python train.py --num_hidden_layers=8 --hidden_size=128 --num_attention_heads=4 --num_key_value_heads=4 --head_dim=32 --intermediate_size=320 --vocab_size=2048 --hidden_act="swiglu" --norm="rmsnorm" --norm_place="pre" --norm_eps=1e-05 --positions="rope" --rope_theta=10000.0 --rope_fraction=1.0 --qk_norm=false --attn_scale=0.177 --bias="none" --tie_word_embeddings=false --parallel_block=true --init="normal" --init_std_qkv=0.0435 --init_std_o=0.0435 --init_std_up=0.0435 --init_std_down=0.0 --optimizer="cautious_adamw" --learning_rate=0.00212 --lr_mult_up=1.27 --beta1=0.9 --beta2=0.95 --lr_head=0.0128 --warmup_steps=484 --schedule="wsd" --decay_fraction=0.651 --decay_shape="sqrt" --final_lr_fraction=0.0 --batch_tokens=32768 --max_seq_len=1024 --doc_mask=false --train_tokens=133700000 --max_steps=4081 --dataset="wikipedia_en"
Each number is 128 + 32 x the weight over its row's rms, rounded and kept within 0 to 255. Layers, rows and columns count from 0. The size above them is the row's rms in percent of the matrix's.

# layer 5 attention value, 128x128, rms 0.0719, rows 45-57, columns 0-127
size [109 105  96 116 102  99 108 112 110 105 108 106 106]
[[147 148 118 104 111 147 144 151  80 100 102 145 128 154 129 132 142  73 121  98 106  97 160  87 131  99 120 151 127 126 120 118 129 150  99 127 114 197 152 111 116 150 104 160 122 173 174 106  87 146 135  85  84 144  65 133 150 133 140  88 115 157 151 167 145  92 148 133  99 143  92 155 167 134 188  91 129 106 157  95  97 146 131 137  45 151 220  81  80 121 107 165 122 166 127 105  89  97 103  94 118 199 154  77  41 168 106 149 178 141 136 152 129 132 110 129  54 142 106 150 164 150  92 181 102  73 156  96]
 [148 114 169 154  68 134 129 113 149 139  99 107 133 139 130 128 160 165 118 131  81  66 100 162 107 122 125 135 104 167 100 146 101 108 117 129  79 100 127 162  95 133 177 198 107  85 163 143  86  78 124 163  47 115  61 110  65 118  68 132 101 145 118 125 123  97 155 152 108 154 155  84 131 138 140 166 136 107  94 127 158  65 108 114 165 163 122 161 110  77 174 162  95 137 115 103  97 103 159 192  97 156 157  95 123 110 227  93 132 124 157 162 129 133 119 130 157  84 142 158 149 136 126 149  37 134 133 104]
 [139 174  71 165 106 138  97 100 179  83 155 185 154 149  65 134 145 156  83 136 101 134  81  93 138 103  72 167 102 139 127 108 160 220  67  69  91 124 135 155 117 115 135 114  90 125 140  64 121 176  94 121 110 109  31 175 183 148 164 166 107 166 113  95 129 146 123 158 132 153 116 124 102 137  97  86 137 133 163 151 104 112 134 153 184 130 119 178 117 114 115 173 159 102 187 147 139 113 133 123  98 154 148  90  92 108 145 127 103 125 126 108 150 176 138 137 180 169 104 151  82 102 164 123 110 145  89 127]
 [143 168 128 146 112 107 125 127 163 145 138 146  70 120 115 150 123 164 162 133 152 140 147 169  91 150 103 130 125 199 115 142 159  91 113  77 139 113 135  37 112 153  29 140 109 158 128 134 156 104 114 143  42 107 182 142 139 152 125 134 111 165 108 142  68 107 143 141 113 124 136 141 107 116 138 129 156 130  96 107  83 135 139 202 108 113 118  27 124  81 133 127 152 144 146  87 169  99 112  71 104 162 116 132 138 137 141 215 110 137  84 116  59 172 142 158 165  78 104 144 130 140 136  95 125 124 184 149]
 [112 151  94 120 212 135 118 115 116 136 126 171 152  93 137 137 127  52  38  98 142 126 155 112  92 161 117 172 188 143  95 158  97 167 128 104 132 147  75  85 125  74 124 166  99 153 118 131  98 115 124 143 112 167 180 167 142 106 113 129 182 141  82 176  86 108 113  90 134 208 118 106 119 103 157 105 126 134  98  77 139 119 117 150 117 163  80 116 131 108  81  50 168 124  99 139  82 128 144 111 144 162 175 134  90  76 115 112  78 135 117 136 174 134 125 124 149 186 123 126 147 174 105 108 151 102  84 183]
 [198 194 112 143 122 178 182 148 121 112 122 123 152 126  98  94 118  76 154 121 167 121  99  46 150 173 146 124 169  91 120  84 130 152 167 131 145 110 151 166 142 117 139 138 206 138 140 128 159  74 165 152 127 136  35 141 179 156 140 119 121 106 103 110 136 164 163 125 132 108 151 126 139 137 118 105 188  62 130 172 115 137  98 151 160  81 103 166 150  98  94 132 179  75  97 173 105 144  93 114  57  55 105 116 137 141 113 158 117 102  95 151  98 160 101 140 146 114 112 154 148 120 107 137  84 105 146 187]
 [121 108  98 139 143 127 164 119 119 134 141 133 177  99  55 139 102 121 111 160  90 117 112 120 133 114 128 119 111  40 140 132  91 155 109 139 155 153 114  96 110 116  90 150 134  93 134 149 145 114  85 174  82  94 152  93 151  74 160 183  83  97 170 101 139 100 127 142  72 161 159 101 197  97 155 118 147  83 185 163  98 134 226  97 127 116  85 152 107 123 107 150 158 167 168 135 153 136 119 176 149 107 108 170 146 178 149 138 171  82  89 120 119 110 133 104 143  69 125 100 224 129 122 134  86 169  90 120]
 [138  89 118 137  78 158 107 154 112 114 132 174 125 101 158 179 110 161 145 128 129 118 179 134 157 103 181  80 158 107 134  99 143 148 147 114  87 139  75 137 110 120  90  97 174 102 129 157 106 172  71 137  96 170 156 155 180 145 125 135 148 119  65 105 107  95 191  91 132 119  87 124 108 135 150 124 147  46 125 108 129 185 149 113 148 140 155 125 123 108 140  81 153  97 102 104 158  95 116 162 137 192 184 151 135 173 202 105 189  99 128 100 152  71 128 161 152 134 156 141  64 144  52 153 112  74  95 116]
 [144 102 117  78 123 142  93 121 139 147  95  97 164  89 146 103 138  96 101 101 185 121  93 121 118 130 189 110 115 198 124 115  57 112 139 120 144 158 140 144 168 130 127 156 121 112  96 100 104  92 117 133 159 103 173 178 191 114 126 117  92 100  74 100 151 168 102 130  84 162 164 100  63 114 119 129 109  98 114 186 151 146 116 127  55 170 176  89  98 156 170 169  91 143 157 128 189 171 113 124 130 155 176 132 152 128 194 148 128 213 106 141 109 189 140 129 135 143 150 159 164 127  95  82 122  91  78 107]
 [126 187 129 123 123 134 108 113 147 104 166 155 131 162 128 152 152 132  89 136 119 230 104  98 120 129  96  91 211 135 113 143  93 101 183 116 115  85 148 152 116 129 119 126 153  77 124 106 111  62 101 131 145 131 114 109 113  54 125 100 116 123 100  98 129 132 159 153 122  99 129  84 181 114 127  84  85  88  64 143 132 164 162 118  80 110 116  47 127 118 107 131  98 165 131 103 106 122 140 141 109 101 174 126 169 129 126  81 195 134 129 114 140  82  85 149 104  81 153 146 150 110  22 127 137 142 198 101]
 [107 169 113 127  94  96 131 140 112 141 147 164  54 108  92 125 154 179 103 104 106 173 113  87 194  79 143 138  99  82  93  96 110  43  96  65  92 172 131 167 142 171 107 164 140 129 139  93 143  99 134 129 114  92 132 164  90 156 145  95  70 138 137 140 128 150 126 134 129 118 156 119  81 155  89 128 159 127 137 126 147 102 125 190 131 121 111 160 142 156 121 105 151 126  93 117  54 105 150 222 120 152 161 188  60 141 147  70 107 101 145 147 109 188 105 130  68 107 136 133 162  99 171 133 165 130 115 126]
 [ 92 118 104 140 107 142 135 146  98 175 113 129 123 157 128 117 143 135 191  96 146 189  62 107 102 144 144 103 104  98  78 139 178  92  88 116 118 152 168  91 152  88 118 130 144 128 140 118 152 122 112 143 124 150 122 170 163 163 100 178 116 132 175 141 108 111 119 160 182 102 145 104 151 129 147 144 135 113 140 159  96  60 162  55 173 150  85 117 160 136 139 139 201 112 110 189  86  88 146 135 153  89 188 118  65  92  85  93  52  79 143 112  92 169  96 122 134 117 123 171 103 148 152 162 191 147 129 190]
 [123 128 108 117 121 113 165 120 114 117 142  88 116  96 143 104  94  49 123  90 169 125 136 186 122 170 132 103 139 205 130 144 109 127  78 111 190 151 137 130 141 163 128 140 121 147  84 125  13 143 192  85  92 121 127 114 108 122 118 115 123 129  73 100 171 141 209 154 130 132 135 113 133 153 109 115 138 109  80 182 171 130 158  93 145 104 141 193 129 142 131 100 105 147 159 221 134  97 137 131 103 172 145  96 176 142  80 107 142 126 169 147 139 123 129 123 159 111 128 121 110 126 200 192 141 178 161 100]]
# layer 5 attention output (transposed), 128x128, rms 0.0774, rows 45-56, columns 0-127
size [124 108 100 116 107 105 112 110 110 113 112 118]
[[126 139 136 144 135  61 123 103 116 195 145  85 120  96 150 126 171 205 106 185 150 132 175 109 109 110 113  99 154  95 134 136 158 109 128 114 168 142 142 132 128  76 177  98 165 126 167 151 119 161 137 166 132 121 115  60 184 111 146 148 114 111 117 119  91 177 108 119 154 160 161  81 144 147  96  79 142 145 116 109  88 169 127 135 173  94 127 143 144  61 124 163 110 126 138 126 145 115 163 116 150 108 128 160 152 134 166  47 145 141 158 118  84 136  49 112 171 136 172 105 163  25  88 115 169 121 192 129]
 [147 126  74 116 137  82 175 104 137 126 127  88 112 124 105 161 120  74 177 132 166 196  98 139 151 101  95 150 186 145 145 139 122 101 154 175 112 117  79 157 102 149  97  59 174 180  66 162 142 143 125  89 149 167  78 138 218 187 121 152  95 106 125 129 128 107 174 147 143 115 120  86 154 136  71 122  83 111 156 126 176 133 102 147 108  73 128 156 108 164 186 139 142 152 168 114 124 206 159 122 188 136 153 147 172 130 121 124 108 116 104 140 130 106 127 100 163 152  66 121 162 112 171 136 100  95 154 141]
 [102 118  79  89 162 141 145 113 131 124  69  72 146 163 180  72 151  95 191 134 124  35 202 129 188 116 142  77 128  87 127 143 129 150 113 151 104 129 124 181 123 110 121  66 163 154  73 150  86 140 103 131 123 164 138 108 132 140 106  99 152 148 126 155 146 146 105 119 187 132 133 110 120 176 119 136  82 111  43  84 103 153 103 114 178 137 153 105 165 145 105  86  98 115  88 187 128  91  39 124 136 102 103  86 144 122 107  97  84 146 100 152 109 141 135 109 127 114 107 149 190 114 103 130 120 118 152 112]
 [117 124 137 210 110 111 118 128 109 150 114  77 145 156 179 131  75 116 143 120 115 153 158 151 130 125 189  80 158 106 149 160  83 219 140  87 126 120 100 146 209 126 153 157  86 145  95 122 162 110 134 149 129 200 126 119 131  87 104  79 135  80 131 128 123 101 104  83 123 110 101 190 156 104 153  82 106 136 167 134  99 178 101 128 129 115 147 184 146 169 181 154 112 139 113 138 107 159  93 136  97 140 138  84 159 129 101 156 161 126 122 168 144  88  90  91  90 160 173 127  78  29 117 144 105  98 138 126]
 [102 157 183 129 123  94 124 152 159 151  73 155 155 129 166 169 139 158 136 145 132 141 153 148 107  94 166 121 111 124 106 135 141 146 116 157 116 136 188  92 133 118 114  37 102 168  96 160 104  98 177 146  94 131 179 148 122  96  70 164 154 129 164 122  71  76 122 224 122  98 165 105 166  88 147 104 125 104 143 170 100  93 140 147 131 109 113 105 125 176 123  68 136 105 123 140 177 124 171 158 100 170  96  88  77 104 148 121 193 125 121 174 147 131 106 160 153  98 160  85 136 119 141  91 119 195 198 152]
 [139  63 100 142 133 165 126 164 140 119 119 145 113 123 112 112 118 108 133 147  66 147 156 133 135 166  85 178 151 132 149 141 188  95 159 105 141 163  91 139  74 131 187 110 130 108  99  66  66 155 108 158 107 114 153 120  69  78 101  98 161 115 143 106  80 131 177 110 105 165 119  98 105 171 128 115 107 138 143 147 104 127 151 128 180 110 137 113 197 151 114  82 122 131 145  95 134 188 121 134 147 152 121 127  53 159  68  69 156 180 147 144 181 126 172  65 176 153 194 161 176 132 116 165 150  90  98 129]
 [ 97 137 141 137  99 110  96 105 139  85  88 111 134 142 106 118 166 192  93  83  91 140 115  86 156 168 107 118 144 119 105 148  65 113 113 106 103  82 120 127 106 123 188  96 128  99 125 122 151 116 177  75 117 145 133  69 147 146 115  94 106 188 115 126  83 145  92  49 185 115 138 147 120 120 144 147 107 184 127 118 210 107 113 161 179 115 157  81  70 105  97 127 166 166 159 136 114 162  74 100 102 122  92 171  80 135  76 141 121 134 122 145 150 134  91  74 140 139 102 145 104 175 141 147  99  72 177  57]
 [156 133 174  78 127 116 130 134 108 150  90 142 155 148  70 157 166 141 141 130 137 105 166 118 134 162  88 149 167 179 120 105 114 138 146 142 104  82 180 105 107 119 133 148  87 140 185 144  51 119 163 108 128 178 114 152 135 116 111 104 138 125 150 114 144 153  41 145 169 171 143 129 114 171 137 145 177  78 178  70  90  99 147 137 144 105  99 165  96 144  92 160 107 111 167  71 128 214 125  42 109 122 112 129 163 123 128 158 124 128  90 137 123 164 164 154 103 145 126 122 169  35 167 108 166 148 124 172]
 [ 86 142 105 121  98 130 147 133 154 191 173 158 127 174 147 136 152 147  99 117 107 113 135 142  73 132 104 154 114 132 145 126 128 125  99 135 159 103 112 111 124  66 140 108 112 153 160 203  60 156 137  39 153 124  73 146  98 130 125 191 187  94 107 128 118  73 152  44 163 103 114 122  96 185 185  98  87 151 114 137 161 157 135  84  53 148 193 136 171 114 178 140 137 137 133 166 133 177  94 133 140 140 102  96 105  99 123 141 122  67  87 135 140 115  97 117 152  99 177 136 152 112 156 104 127 149 132 174]
 [133  92 121 142 118  76 144 117 115 140 140 147 113 159  98 139  77  63 146 139  17  69 165 119  88 131 152 155 124 150 191 127 100  72 107 157 193 134 129 154  37  96 148 112 133  99 136 152 171  94 127 143 118 128 130 118 147 134 158 175  57 118  88 115  73 124  64 135 186 127 135 146 120 163 114 164 178 125 129 129 172 115 136 144 107 129 126 140 119 187 125 152 202 136 156  66 150 147 115 112 141 187 135 121 149 145 139 168 101 148 147 125 144  91 117 143  81 118 162 138 113  66 122 146 158  84 147 121]
 [ 72 129  93 118 105 116 123 113 135  93 139 104  90  89 198 120 119  81 142 170 174  78 187 162  79 154  94 152 157 133 107  97  99 146 149 126 151 155 123 142  75 134 119 119 133  95 113 139 120  98 118 118 172  59 150 149 237  95 155 171 173 122 121 147 247 124 139 111 153 123 132 103 158  55 136  94 109 137 104 153 126 118 144 145 142 131  94 114 120 131 142 126 118 143 123 120 161 162 142 129 119  68 118  63 115 128  99 100 111 188 134 116 117 141 168 104 147 205 118 150  90 158  86 115  95 116 162 149]
 [128  70 102 102 125 123 116 137 164  55  57 106 136  31 164 139 121 114  84 102  80 114 164 170 171 137  99 135 124 133 139 154 142 205 145 165 133 154 139 109  84 118 151 117 129 134 121  83 105 106 133 143  96 124 194  88 138 135 103  80 133 194 108 153 172 140 197 117 135  97 134 122 107  87 148 125 170  88 106 170 103 151 182 148  76 129  97 144  91 137 136 118 107 109 119 135 126  94 135 172 117 101 114  99 133 136 185  94  91 136 141 159 115  57 152  71 177 157 127 169 128 137 111 131  65 137  93 166]]